Each number is 128 + 32 x the weight over its row's rms, rounded and kept within 0 to 255. Layers, rows and columns count from 0. Numbers have three digits each. The size before them is the row's rms in percent of the matrix's.

# up: layer 4 MLP up, 256x96, rms 0.14, rows 49-94, columns 0-95
# down: layer 4 MLP down (transposed), 256x96, rms 0.178, rows 49-94, columns 0-95
# gate: layer 4 MLP gate, 256x96, rms 0.135, rows 50-95, columns 0-95
up49 092:074070142104153137123151145108182122162185179142077164099143071110162091125106163136117112138111092218125123069069170114139155092116093162089147096172126147100145142138100151175111144110121179095135156153197123148130107149163092160130154081147064093145147164119149107160128115102079141098
down49 101:107124106144132145157088122093140070138097138066155151156141126128129174159151163160174081119079121126158081132133161096111149126151177083197128094194124122145127127132131125171141085181213101119133108111082105111107175154162171117095113085164157149114145150137097063143091123169102086055
gate50 087:110165129132131135205057124153184106097103128107179093117123066156098104167123175137115130140185102158073110192183158131161163161126147131064116104081111156103108109148137072147135130122065127095099109114129128139125091100104095114096094134132087076074095143170133178167119089131103091151
up50 090:148152138091143120187091151093142146136122135087160100106178103094149124170106110156091155100145126114144110170131086122070123104137088125145103052082093113057119079099143087127143133127105156126189143159123145159191166106146147091173153105140137107115050144136153147084139177133060059090
down50 068:128109144094116085084148136127077126134185125124090145146064116162059081142106121114176102159118138088104115125171142096116090127117124135109131241129147136159120131135097126133149132100133142226159156135134120138121103091125103117113128222077071157100166159138083084133148081121124169146
gate51 093:133171173134090103131169162158128142092123120152097146133172157115087098238143133158095115129092136143160203126102104134163171158171156128149111143122147060111063176111199114114105095079110115112185129147114193104134104121162160127166142057125151114101145158131128168164157153119136140122
up51 103:074157106150141124152129088150076108133148129153145102110142176092104055174143192114182101105155105083097137106128095157204119135127123104175057142163100124122172127121146153160070171138165118139177094110122150177135138131150193121156144113062077151175132173131112112165131090113176107112
down51 107:126083113119119160124097088151157121117117161154089108157091116155188142189105102153107129151092158120121099090152163103070148125116121157160135136132129145148156122151055094093099096108100185099141100115168091118102121116096189134093156145182172166104139054099055143103158103154130046073
gate52 097:136183126100128181123109126139102114161101148091183150107075129123101167148134156126075139099143105150103095145125125119109112081130189076183143121095069157134123127162104153096151118150182184120104082172144094119104080114158092180158093197145073071139097151210145111108129127184131145113
up52 100:154166118129165081093148144183158141111136117116105180120096107088095156143104175097055186110072114083148131095219098104119094126122144129172103156159090057163119125142081144073142094103080136142086146123091141122115146119090119111187081141150124102194085100137091114107111139103146152134
down52 103:099111126124080162103159131059126139144100139140082127144151143207150102092173153145142142117108144152119137133075098133102130089068129130172107094140118123101069102140209098101110115095079119057113152117084092224140113099125127077129135119106171087131073110117140118145128174190107152165
gate53 099:113129081121159176155151165163109129149109152130085111141167163151162093123123121123013141063182165147150181127112163114102171119153130211139091115137128160122109167089123119144120085094163091135162132205128127124172142124180141096140160043097105138135134116109087169144150138125148156132
up53 106:133103144139161120165159195074109114134075120116111133101088147128106086118121192123126090089186157125091151118102145126078149143119111118127119073159148163108148172092128151058171155093179090160151149101129124175155118102093121164153201045136124092135159168108118111086145074148178167113
down53 101:105136179126118101107142130209165141133205119107123181134148114176181122123208134137141114157112090146176125155193162128159129119109137096126077171083126148135090112161156049153127065121100148100108124095129090103144157156095162089120144107094140132203145117122170153143100065143120133161
gate54 072:187090124070146156122115086108111089151108079107099145138143100092125106151183153164187065063112158121108160149130172111166190081182138125141099163134094184137172161071148178155144167131114100105119151130088145140120132120124165152137101100146149093087134171166174102148107162073121090096
up54 080:142060154115159125157100094099108116128148139146103148093175101152138104139116156197179122135113095144138116129180168141152156105173152083222078167141150094162152152146127096162100093102130135149100102103107132137162189104166106180084160021161120120136137135121129093133147134069082106120
down54 092:081149170135129082152093168164132130101135161125139136095056140130100123140112133080092164137079161144126147099129053113161095087144095142124133085130117120126153068092135122105084078088143093109165187179111090100137041132110137097144141166109167176084150079106139086121116097189075132136
gate55 111:096146154113152136067133114141110159149139147105166090092130164069127145150125112161151215147082129132090084144156125084122137104140113120174140210133090071153152132116133130081168089131153138140171133081086138102185140115111190102151142164171192115117191165153140108139128113187141085077
up55 104:123129091109113095149141190098146133166107108108150118153117137147071143112068102115152107178134173131113113071171104122134080118099142120157112121094170103133123184107152216165153132063183095149203175118078084128138102103129143105116160066120130099155130076133129132152133145092132215150
down55 111:133165116129155118096109130142132094126113142146161102151100138090182103172132093195153104100103091159186106118132119123148166165171155083157130104122134129150138141148097155105193181187074178177133090103084136141107135157198149139092137178142189184096163130166130169096128066101147164084
gate56 103:113150144151098148123185115146142076186119155136187117105146133080152132164156119158054125132124121127171101110120114136110096134079080184161164056172106088132164164072169144136184049117167073144118157127128141140105127158160156110134198112129140126135132117184101140138163183100167098151
up56 113:101157120174114167178173124164144087160125116145149095098141118040164134079189132178093125157126079152147103102096130154091077124125101159157127057183106087147163186100198120085166094143096122165140121149110114174118127164127150131157166116128149154161116126194145138094120128086086124157
down56 093:070163176118165142156125116092101142079156075103111096081132120143129120119149127134091197111157102165084135107089129128096102123154141118133153045131095113126062162076145139125111095107086112085102150078112099162116094127103101130157030156163137128125120047146149140131136154111060158161
gate57 101:102109183098156115171116138124093086146142110129089133135120123158153087125134156142132093107165123207178176141132177114121129128079156093088134175113095168147173095093160177144169033094146168046153151133141158109118159125128134090109068098118107115162155103071159110130100181107139089145
up57 104:064093140127176097176109140144053113152171134112103167111090101130141116121123149138193075155132124112135148140127117149107119114125158025081099137144194146078184073132151116138166068134133142149126196130102129126107143141103104112104085100072140129147147107043144128114099119109112071134
down57 103:137148095154156154154155209078046070152139136107126140179125101132102151125098131164147178150155144143189145159119160127132114113104197156051108104122130125143107140076164204107092129137114081107126122080118138096112146147157151105101102108132090114127115087060136139164074146102078178143
gate58 094:146103146146191234141161075174153095120122157145185138140177162071071108105131134114130118131053126179160091123101132153111152150085119120099150102162146097142143168175111129153128106068161090103145124164133169151114154181159190121146171116113123137130124092095112103195151133089134136150
up58 093:143141099117136178168161100186161095148083178131114136100167166073108161155104144129163115123103145201096060144166130162122124070091170132109108076102064091151173126117124100192144116096171123120123113168082153122113098171090156068110148137128109140140161115088110118194146188126115139109
down58 093:115167138152126202175118117133190097179126126118142112072161092095084156113160140052085167130092111170164102105108122125145093146154135125083090076118149116123116175100163122086095144107114106079119132128092132161133109196150170092160132149078130099116139162126115102133097113151043204104
gate59 100:138116178111141073171121061148168179138098176078190154151124147118131170108149193134143134117138173188178168116121125135139119143109159153164143145121168144130072070142186163130155106160164137051159123097109162169144125103169126105148091171203147158086166156138119106132135123158120128163
up59 106:095181127172115159125198159091168132145138083134086149133155087163137152181113084078098145133102147082138091181162109147105155103123136085114113124153134109141125148107086089148146091123137221158106116136133115127097087168117166111075194131057080140123156130097166113107109118112086100052
down59 106:161190087104122127054114152140087164112163152126126091140048155123118230105067138094150134118084136149111119147114155095174101072119099119169144127086148115089085149126149088143094117088115079160138095103169093113135079107140111119146094168081097128160083141096139108150148112155105077103
gate60 087:074158195089148160136127098178143114173127082178127079146079115125128178150141140117191104077165091136121133132089148145148144105095097126111143081154126141156164122182066202198134159117130190108191095121152121123151112103133130147091093194112136125158104119108122150109184090155165129119
up60 093:152164090121161071107169151130103151112095157132149120106089143148090100092140107122167146127141149102131079123150095197125088111153154109104136108072095102122167194080162172100149117133169108151184129141065150191136161126186116154127136107119134025154103126153129086116103114127114059179
down60 091:157125197133120124047102091144159115067139113125132117136066103092100143101124137138196085130132130152120114160142141127144180104121142132210085184110126158168135136154111097127136187127149149191146131125113120102151114124148108101099177211178095124070142146128063129088164103110129132066
gate61 097:211152101146130113165158112106156113176132130125129185095120149106129173141107120141158096161132067119109069151123116120123132175169148137161160130172189155075082121127132088074100064133175051124088133146052142119129068185086109108091094111133097122176150112164118111108123105119135132155
up61 095:139097112096096140130111118068064077135070112114073114081125091105121103081133145123110208074075115144126136086125102157044122131137088141122112138081129086139124074150141125113099116141072218112146109148139157149093153128142121116144071138123116129094187078087112100088122109112134101086
down61 099:116148162121101117104154151117126137145170115126156137135122134178094178192126116158133124119149084059073126124169192122161107115160162131077149218127126128147141135141096126147117133156115100238139105123162156099095176085087121147116099197067098168137136143157068101096137153133115122168
gate62 093:093126139074103148127113135086121033151139140092152118106147113111084099138113157115146138118110072165126071149178156179168139115079081126143113073113164164082162099138141170175158142123129116013150115165124156101154090150104123078126155110140160117140106103112176080163150156107102098099
up62 100:106092144162134200118130124183137103163063166187170104130136134114083098111141121099041125135094095106153132153140141110148135082106149132139118113169126063145195100210138092146163142154101123066151176119127123105094122113138145151130195116067129181138170118087163146144110110125134161165
down62 079:090177142094165114152126142130144103150133113097132184100159132128130137113121160103095137058099163127140103136166095148142146140134134108075085055126105096102132164142134118109063130088110094000158102165125136088090134153164172128159174075106129106146142070104136128158104164133108126104
gate63 106:187177156128146099124165135147150148125124135166175098104118141100063111147144159090130112074150107084129096144186110107147078133108156158102122094188108135110181187106137176144166159118147162125150116123189134115206130139143152162157158073158088128061073130097135131171058147172121112131
up63 115:128127064123115144154082108163138117131128108164108121128116096119151130145122097045190083125137163141135099164158140165125205086106072094137109144089130127128073144097093131128169124145140164106128178152125115134117158168117147106113155176161163157189070094215167098097176134111141183180
down63 107:119122099097089100123114138125166214065097159133151110084086139180159064093127133137135101173049160170104112157116185147104095193137173139191119166109142143133156143122140072120153099122149113084135147074145065146171132162114170129149134165132153100131121154123137125094167085105124161173
gate64 106:139134115077106140155097095139102119159141163088130133146129131139105152205077129135067149156115102138191150097149152122160162092088115154158106115208147126188160140145155129104164105110064110113120138100119146104078114156088154109138094054059116130171113133197093151163161081103155129074
up64 097:143135092195131160178113199106104136100125116184124120107154113156133150079094137153136088120117122126081150113139151145124085181121179177100183177103132154094120110149141137113063083143159092069125098105076152120120110154149122110075202186173145122180094186101098109152141086139112119153
down64 106:184107098133148134121152150066159143096080124122156141171128172088153130117120100120152124084113155159176136177118148142151128186145090124143105173097173136097094138156192125145152204097105137190103161132084164108175124127120125168097077138084107120151140135164104111143084232152091138174
gate65 082:137089119183108156071139146070108104136141121181118162074155180095169126163113090130092118145103164083121129196081090095125117100141151163111137157180107076118066117106071066134110115164102134127106173138117146123091157167093184163133208112156154135136165087083095140102132136143151148130
up65 079:080177153057123126115098115093120140115163119124132051167109135120142089161100153091171145166138128131105113143126148144140186114108096184078140131108141200142141176079115114198169092136092117155161130140125130123197179107163101101122169147162119061113190183175128089121132160133100143133
down65 083:159139132154081136089125112111122133141085100149124155044128132117167152124161123125121104080091086096175128156138139109125111198107141072104136116132048064096166106081118130130095094118114124201123121110102165118082087158146167193140083142123117213152089117089129108163146136143064146106
gate66 099:149161199139085130127134121112161098144079154167143150163128166155105170095101141064122132142092157111172112185123072125159083141155121155124153136122163142076177124139139165134125111101150135153185169163092117170226126152176121130137161145086140167125148103162134117080082127203071125100
up66 113:132147158131107176118181095094122088079107198121075092131166153185102159103169150040127108135099102148123214132117123173170107172163135159093112134127155128069166152109119146132091147151109098126130088139141142130169128149124133234082150117120168174122098137139123147135090090143135147103
down66 117:072098125121091098134107149129112115077106191129115151077135073167162182110152132105093119100116094130111117102088148073144089124135086165050153069139118087066083096090126080172102200125166143178124085085118158114160119129120160124151102094126155135087125143130085142160091166112178144140
gate67 098:091094152126093116134134137122130135112084125123140162118124153138141126144149197164182175149131078084103173164089102099113152088096063102127113092123116093171173169118167138139168170103152131090166129119107186127171100159116126139183149130160155091117064142049035077153163111145129106122
up67 096:122108124117135099111158071141063137122124078123120038126143066048124137152151096131154104130123108078141085188117124150095102127185120073153134144128106087139093111172051141131123112189108084103121109138090113151084153078117120124110104140176139113161124070094139162079116158116166170094
down67 094:152107131148112080136074174156065131092133133127108130143075077092122090130086181118143158134172176123174065129073188138095175128109122098090172135107163146124143145129089179140188136086142185223134165151116158131117115106116143163108131090128138138107152103128102114160168084192123131142
gate68 107:156120087113067154104131082151168163177065163117161100150148136150120124184180125119138107139075122131088135118129131109118140051105157157111059080095103150065173180092125139155136119105171128138157129117093086151162098106157094161123138128074069126181142111105100115123156209140133084115
up68 102:090122126150101100067190082087163110136092142140180086131157140118110125153124061070167106071062120080097164116183130111079149108150136124137124156113093121109155126135184130093154130046166127124191118106112065139141111173120172125180114145140141155165093132092092088126162159120115106115
down68 112:127110067098145128100099133121112062088122157137169117129140133080101103127109150161070147132107125102133184121115149112124167207138107128110121114142163104105157184162103164142110118137164218097089198102061174118111129153111148110122117199127073106183121120141151136162104184104099067122
gate69 107:094082160093124102093074104128121102131152072078113156184095131055158118132180132093144164067142131175125143134137071120160152111162165124090136143087122117162115095134086153186093141133146068156165132168166133101150123155154090164116081084115129156109148173094091064137139119148118137204
up69 100:111084198128146105110163132125198176119125066139184122100105094119060095121088081156112089103096131085109125172134094076062144179161180118188139129116127108103163160124096119149158131172150122122117118167130164104164098110180134080126123118174187099123109096140143133128100063156147104122
down69 113:127157195117077149103180079141196167108099097146114145098121150134091094127060141128153034138141142150121137146114182105175177142135110104130160112154069134152146116131112082133114158168164086149127049103095127102102137137136110155129067146117105062058113093153129107161156150104156131139
gate70 093:122183105144063129153140138057163080086147154129103134112163138178126140192118158149063141128091142204085139129180143146112176117151156106152088117097070111098117099042110094100104095125110156153064102137123154114128052146126110120103133075129119198135138138121147155138140172128124114116
up70 095:089134135122142123121116109113145167126170114082069133123183133062116176095087143159112138126181170205151169132141140157110126140152145156152130124109111110126082113094089103082066143123092125062121111079085151077162093128098100046156076104162132129117146173141152167087143194130113145086
down70 077:144108132099114103125085168093075166148185104149151115182089157126155147153127098157172108140147133073075136116156142072147105096126137118193151229147164122184122109131094083154125156117151110187166178126161114144111149067086065148099119198108151142111128169143122105087127139123130156110
gate71 103:163144102110129134137132095142100146159147109077124151121119132146186132154169130103133167085095095170069138112145153155103044152112114174160080149074114104135108100149153102132172103152151172192140094130085223095124095103081120132100100146189141156156148085083119104180075144155156105150
up71 100:183093147163161137110086141108130133129183096100109162167100115131109165188111120095145138115114105141106100123112135091091151157095135132116150145110102085139112121120145141118118116103169180130183125175144176104105095086136038195208084168120116155178075168064136101151075109173099097126
down71 104:163161082147132205130151131122104121116146145116106126134108158111133115170104137137122181113104075161162112188116154161138141160129143084110053086107096120151127159116186154125120112110151135156115118113181126153073077114035160100143152113132150194183123085137191143124109080073139157188
gate72 104:091099146114142081107135152141162116116150110119140157164092096159193128146167136099177139091121170173094079112151114196067141072111121067085093086054090133081133123075105156104111174118141121164111134083135140161145135133162142161168140093102136144129052190101113150178132145154130099104
up72 101:150218107120156157167104071120101132131103126129140097141163164107173101083131114130091028105151186116132157107147076141126108151151156162197150098150156137132107150185181113153126118135130120111147137064168116062080136149145098139090115138133112091177114120214159098119140142110122159121
down72 112:113076112104123036107143164159155109137071110139106097171084105109131166142130183092124160110114162092152132096070108160158114143124113166086100100127120142075154153087160155074135122070161090136099166174141145139078150144136119135163142068102080154127165199096112081171169104148120121095
gate73 099:117105159147133137123180146180179142138158123172167108146100136047149084088111134160139112122104164152133082148146114159113164156097131100147130095142111110138168165122098104134101092116187097214196120097100109062133111144105121155128144097098188146104120121117054102133143027119146108104
up73 100:130131188142129188090128117150085152152116112161158073086136163050158165136113076108077114112100154173147195132145132206130148097152102158136111114142088118129140173177170132142125151153159087079150131153076136111180162131118159179133125056189144143137178141137119107096148170150140105116
down73 115:100115098145187205139076152092091151154043123112164154113151123100126123160084114125114105105121135141116092195148199127142130108090160143126140103127146159072144104142113159143080116128163098119145087184084143089118109152134123145192078100173186114110138151129086094063121068100163126126
gate74 110:098143137110090077139157131114222073132130193129109141146150151143120172190191140093134076114103167130156185101086074119159117116114153123134159160147122079134110212150146157064144125072115132154173170148136115147127098109140099172159166100135104141198174091127153132123110126144117119140
up74 109:126174135175088125111097140132176116124096150156071132114114106168130087174199172163070160106131148108117150084132092106121179098106130126126151126171074185088115138085115186082177161134102181148177149120170160190071140112152078123149120122137161165102142094125163148083148153177130146120
down74 118:165098185127164101140133117138146103077164171136072179105162153081149170123162073116151145147125126148093157102098076172132168123142093138143109144102089117119127128121103144082137150125121221169143152121171208192110176096139096144104111116165141109164135074096142089092103101113055130112
gate75 125:119179162109110169172199146127101038171144110139151144151102161166121085202092174097155143147110096108126139131155131128114076103126166119090156137072092123145183103116111099172153121151142106157194118152075109112169130125096137102155099058114192081127127129098122132151105149131173101089
up75 127:140158112106124173096149102094146103150110113121103139147150184161113060152131125074132100095118102118103169174154168088094099162090170117099134147117082099083149109122114052190113108130094180159135107150061081119178171133143142107131127104071126201127166139158106116094111183112132102062
down75 103:124117072106106150164130116104173191150149136127157162093170149208126123104169108103129132085144139118081168121156115164089188114121088081105069175139179099101133181151208080127123111136124152076121184125117071130163122178129132174155134118076120166105124082099111117124120116099078154144
gate76 077:099177086069104106148130125124161083157086135127119113091153150191147197154124120160073102048114132131138104184184170184154080114109081132138087141100130100094156127120078107112134137099103182140180122192125127169152100149147108154142076160168136076142118104169142125096156150132101141087
up76 086:125141141109123110151095145101128157111122183146113079112140121142147077171151130095217184218186105146113094095149108107061156153171143118130180078085124148139088081112132150109133125190071095095142147142101180128092118110092074110079120187102107155140102104115134140086123095120133127138
down76 089:163111149131157074207093123120151168136143108130070181123118143142161083179131064130159098140121143085080144160199114130123108182100171102133107174144134150080125198182177136095119115116140130178133134129143155092140119109120107140102088102104128119135133209119123172141154106113171181191
gate77 107:110131147086091089126168146147151078135119135145149142117087142161134220097152161169149139128108152146113177151172142179110063103115118114048132108057144145155128186116173146106106176109133084143167150136116153112187117154154167134144089140130124085151164095100117115072078102192168112157
up77 111:149158089119130129124148095157127124142102155137114139110120142086143132163181171137178129071157105121137133109114104174064117134156110154150091190206140103102117145154058135204143111087132113095152098100079106178116071111113105174097130136159177117192107106123111137135180125145137166222
down77 110:137093134157121104127070135109187154135156073145102118079121168086128067148047076105082123099174168102134114098114142114111134120163096124120092147150081192169097137078100185125156180145127149138163156203151168144081159124141091108131140130161093119080149147172174137166159134089126134119
gate78 094:098160162117079139114119091130168051103150146139142133062152124132104167159125099110136140194119135127172150153051113169169192108091153132183130094147124134138123140119138142086071125081160122066180118160093133145128130136092077174161149082143121125117124175137105142113110110138150024153
up78 096:152120112130122131152104228058082102123168100108089115130145125119138151133092147128161137136163156118094146134090067084119144154176143059080196163104100141144121150137148130135106171131124142113078104111186080090156043098131126113089115126147084146147140136101101137054124089167123171156
down78 092:116096145094174119076143115109138139156079103139122146152077113124150157115193151125145148128077140144116105121121141138106100107131111169171078205107136073118037176135132116066163159069174151162112156137090158109142148130159090158142073148116141054107129193135158077138081119154142158120
gate79 085:157110162150171192118124106182161108132076165192162068085089147085151119061179108097123112106108063105137114128108081102127144143133081126091118089150109135098181149202135141159102081119132130112094125120119077150125143151172127164137173117097106083091100094131126078108117071093097153126
up79 096:130078093124123139067137127185121138135176105160162155162137137141150126117145073103177132096129106081161136125076104151161086104110143165106102079174159123145133126187137127137178119173093119137162126136186109153160186084137203125102102212079136094195099125149120112139090095104111073131
down79 073:113101113106162059085133097126107176111112102113119142169100083131143134158140125159167103180131180092098120155142113080117148122170152117157196234121146131154108092146123124101133195112156121181192141103151160123141149118174083124098096127092124144140199168137161071119115166155159165146
gate80 104:133149126104147198075135134111105130153113113182178149147108084144203191138181088041163108070117114137121143105102131100086118153089125168109102170149146156134108140163150081155079137143144158117151112147146136119131153144129130121116058174124161157109121084138165116179176178186182148133
up80 103:091117169149146124159078063110165165109171115135159141099171047146112147161095100100146114135138140129111117120135194111118142175128093152191113104154157140137120101119176088093163081075124169155148090098115190074131155130110155141058139124154134119121131150130102128184085113201160160073
down80 101:094149180165112090110134148108104129119156122090175101056126113126139172100178119146155172120150117125131147164123065160158072172153097165151097140127091138162132110112111071156130103122134137118161073123168151197107134081103148084108135119091196159155169100128197100139139073129085173188
gate81 088:141144108108115147154146094123158141162158178145138109099148103166227110148149175189121156108108108105089155133036090129143153144134099162158080204130132159142058127125137140157108187129075110159102105128108068134133075116122153134183137063100149148087148086137151119124109131107166158119
up81 088:115122098150124159080074114078115156111161154111095133102136120071129142059105091124140123151110131146166136103131110108115118123156120123097109116103186116083147141103108095163146115103164198160074111148162205141092101122190106090113149157065158121111132157194091073179180116193142096094
down81 098:143210090160109138084184089123114154136136126141134134120114132194128069188128156145117143133118099130098123149140150121133060174081140115197142195080095151145101108174154101097119099097128098139133173132148090123144108178087107197162107159131111093114076116096134140113082142090202116160
gate82 090:154085129132129143135152139188141108127118147133136121187152138022123139127107209131072143174157098160094096118130093129168149117142074114128120106120129172120179159149132014115046159180133103089166137157116104091145153121119147136126112083108088145102102085115116162150143150101107138142
up82 105:131131091220104065197101080074117162088073056116148133148132152158079125145174077138135083113110063100118120197159070043114122133117145083131135132150127096127120150080077128119179099112144128122130150103131162145143149131102158138107156169149121134127112113111146140134171148139092103113
down82 098:148132095126157135111085116082090152044101078071128097148099115140121114159148150164152118129070156090159136133122126136109140103054214146205144137146162126167144102119130107107175157108129100179107169161148151111128150135114124053122159162194130110156137163117175079098159083152106105107
gate83 099:136148148127086116152122150093148077145065101126162139125140162190133127185117144148063121184114166134108088196137124101199206109122155121159107114184108119147147081120105144119120133127167129115109192133170081067073092128123078109119158140121147109083064122139122164142145088124065124120
up83 102:095109159067146138105139155111139121163074099107070102138096128138146110073123130134143135140148131129162160129120178078155181125107151156085091148138128168115157070109068145139125181127146139123183131126162154139157149119046126191165136121119200174045094067080125146114108166121103113089
down83 098:142178123110151170094170149100161166145174174125107122087100135083136127126137143123098146147159090121066159120121117137154129124156151119081124177108089141080209184129162092133134106144126144079138108053130095169161060192146161153184094116097094125140146144149138096128145096112222102136
gate84 093:098176121045082144126130141149141127116091129132089152140139148100149145157117160160122134150144128123099175112128092127157149132147087105113117140088121100145149072163111182171142180000107159143121102114154157098095169038115136094173133111133056153138121085114152189130149118148162119107
up84 094:099113110181187180154088111123161118099166094129093092133096129110084069153067084101196097128094146129184138151076111199091148112084142156152149125154146128105107138144078107087031145147109081144129152127136115148130111105116120114146107086112160140147141136094097119144163145138064195135
down84 097:141122149109151167092154121133110086118130111090100207166140150091123134167126144188128145116194103150115127119167122150087141132150146150074125229100050132064121126220125111186177157178138146147096147138122140143114110167148127140114117107121137139136141139118175178154178151111166109180
gate85 080:108203175136161134190131143141149120055099152096141041153156067112121104184148146133209138154145097099151089125131139152143134107126093087085171091102139128132099193120168125109133126095143129076180110138143132152111157118129158135186115155202123120143092065131140150136180116127131142102
up85 090:082129153135141053157093148097100157108094134126178147145126075167089142151116108115132109151119129035123089164153116090126140111097034090087102155111169113133149205120077126178154153106118163091168079170140086155170146123118157122131148145188114113097121149151102169141100140128106094171
down85 071:142077134098141106104126134109083166129154126093115162186080109143123103143124149139179106157137148106064099113144089079171101105160119133131171210132181143121157140118091115160170154121165176180204177179151110107174142073112080158137068136114099098111123194158109133102105132116138157157
gate86 085:140112129137069133078170102181140088160099126158136179070158197133130119103166157153177119069147134171146191160130120156163121158120165164172120092147094124149155096141116152125099108165162094110086168163166108074052118162163133125094116136101123111121065119119161106153154184105144131183
up86 081:147095068159075153091139121129110160111158113167141198122115214122108112085115180097156080086132122186107174106175129123151169093135157150159119096098102188117156141140081130129119118182108139121110153172103127146065113107112180152079163170114166133116111133147185134107046116139129148108
down86 096:090131164103147054107117141047130167106177092162143086099114098091156091113129097092160096140080149073148086117143170131083110141142129126126173139106137169137134114136193112087137167090118153115109129113118157154130148102067063171131107172138107138155189081159115149126159136076190076104
gate87 097:119151089161160119113185122199174122157160155116143123140096151126157154119128109098142143149120108104147149115118182098066137074179097116110139142171161121183106159135102111062135148111114174206189127158138095195160157127159101132233190143138138130090141105124150157125138150164151150129
up87 100:072071120109119119156094104109168076081113126155045194150111111099177088151146116138107111113124142141099120125162100088180076097156149111107110106066085186116101091092080083102167131151121127144162199151120141129137163111167105139090134100105143186139167154129172103165123103122088109088
down87 109:106116106090099154109104143184083089123065137161111180123120180161130127108147158120153195196091156141101121111140117053201114100132138148147156135142145130047136180131090110047119122137106121112104169071122132153154120108117173148122084148094155083122124100118157152142092157153138194153
gate88 118:127142115137093163114118126150116136142110156130123065126148122138136126101135109028166097100100160172129130140120120167123139162119126126060128197130144160051148081138161104155128141126172144105138115140125174176222182143150092118115154091167116152126146087105121068165142128172085081050
up88 121:149168152110117051170117142093114092133141081100163120075085159085105142147118128120138182113111124092119109103173132111163133146135108143197132065143133156185120164119101185107119096148096122153137106118115072103074083122158165105105130144098107068172156173209150149106088138098128164189
down88 114:112136142143070076114152118098135065123099119085139137126102123082188118127118110214125103150169133119175152164109114052185155092154109090140133173143105146145105089124082150118092115156191152175086131095131172074099131062137140122097125112136093090114082165078149148132102141084108100168
gate89 127:112125180065159076119134098151102158119116140113118102170130093079142066147148168154145136092150169139190169150145088157168116110140109117114101161097129089191140035137107137127090152158143146100164139094168153126150153170079151177119123157113146092124080162088101128110053166159124136074
up89 121:080122102187152078094205145162090101114151126092148108112074122181145157110157116102111111071126093206090138130104073123074130082139146092096156120147082147122133141101091130113150084152131113076148186119069110101131166169122103118160100079145090153115134132191172135086133141149129080138
down89 120:128101161130168166088130111151144136155140120087129130051119178177154176118189150124146189154088154143098115133139151063103143110105089111146058177080151094142156152109179095106145139127108119059118096067117144141193111131089147159120139135115118094143095133101080122119100180167072175151
gate90 087:074081128136076132093164180158135052126134107192124037107118134172177135160122133142190072074129124156146151140129107102139234123139139085160157129123104143074157104118137133148097074088145166133107087106165130136118132134136157169121122117116149111177131168148160121104110103082125097147
up90 090:135093141123107188124118106124143127146120139171179136041163134143157090110157114150103105155143186129120150128091112165151112052147148138108153122120114133137118088198110191100083130079090100062110122159170147167101068131154077140132095087144121064130081138126142097154144081098056142143
down90 089:185118153085148092147135169064124108113111177146137129201080146086096119165128139137103094121168132124115110149133082130083097147113108123105102168136108085098094132132136082161124207155138156231165174171126113144100156101130162112156103117095140144177172180102138118132062086145149151162
gate91 095:126058157125146111145148104117136121170092112124154104086122147153127083154125136089197052126154097116082078136072134196145125126146139105088186117108152135175139099122126142122115171068114082178086133113162188126085150131120144113092180137154118122162199093104076105125167184118159097103
up91 094:181102136135136123150082094186156083182107110115151151101081146127104180105090146093102118078121102159157074177119183132126152109107137124193091157130176149136109147136080124102144123132166123146093143190083192140149147129124084117125188137177107117139153103129158065108140096200179127172
down91 105:127140099129101069146095077145126154181108144143179127158151092147174067178147107122146076164159122107105113104111060138110111136162075143164098151123171130147109091203064135134062115077095129178102162140150138079112082171111099129076137100160095165112181087121116159155108126126142151127
gate92 074:098077150166121120103149144166161133137109067182124084163212158107104152137124164142112145196117058128138191118096150095148057163137141188116163145079162088126100160120113108124128126120132143143104129199114143131134071131161125068141069127166155152152113120125168092126130080171127107163
up92 078:154146108091084140137204100106145188113113171129159125116096102118104131125169147128146148081118187107131095100189130118145139106106103087122087089149129087153184092156149189131095175107116054124107161093138113122165172145107109146134102104080153069110081148115082213100137143127122073095
down92 094:175090181135115133133156112144079097161145121101153168175182111116089092118104140156149165113139090157101162128176122094107147135101125160170186103139122106150115141156131197123113139084150073169078195101172143098113111123135110068093135131219081074159130121156125151112124126199173112111
gate93 113:127181134140139144130182142152125075155099135113155145139178156173166090135094114156171124136151105080096135115169137138135149139089159143111196139082101149134111140174116090106153132139129179128090131123132064201126121067193071076121107123045142126135137081168058105160173147151140155110
up93 108:137088120156130149171131154118133088169131157047134094153155137141125104154203100117088090129146159178138169142088091096167124162172135065138098122135190097116149135058109149076099098101124075152112160152108145088163147126139150125049109125152137096114149151072155109127082165089064126135
down93 111:110159096088148137091147137125201154100102113127125100096187124132128133137125091153193179168123116148130155145149126131172126145082132094161155228105102123141128078131082118135092111120092108125091067083160147137080195126170088101101107167054124119179102100119113088099185129122110105099
gate94 124:138125149185062095161177101133147148149093129123139133104162155127105170149108171016109109095083155154170163128087096138085134086153107141130166176095115124127064151155168102081176161123179126102119153096138142117133107114173149119125129129189072118134185113091133083136161090131109143082
up94 119:094188067131113153096107139110116080092138103195165151099067102160101140125141147126184155128054149122101120100183084106151101137100132068132136150131174118166148190082118192139099071095109093135168153131097120113162173161116096119099130187103163133148122140155183131128158075150131132110
down94 119:160115167139140145121108096102156094133085111167108178182058089091110110135078139155079098107126109109123115122198123105148094124148165132162129132138047123138135145154056190097145112172039108186171126170177101138071126152110091133120108143124149155134162154173112136090162149120152140105
gate95 110:132125121156108149143140119223152083196123121133152135059162157109138160158105094109117177110147123115123097096082152113151076075099130106134191153144139159070113129124106076114110083119127094158151138139148127114158125092153071042130146084117163169101162167126120131133093178156134048110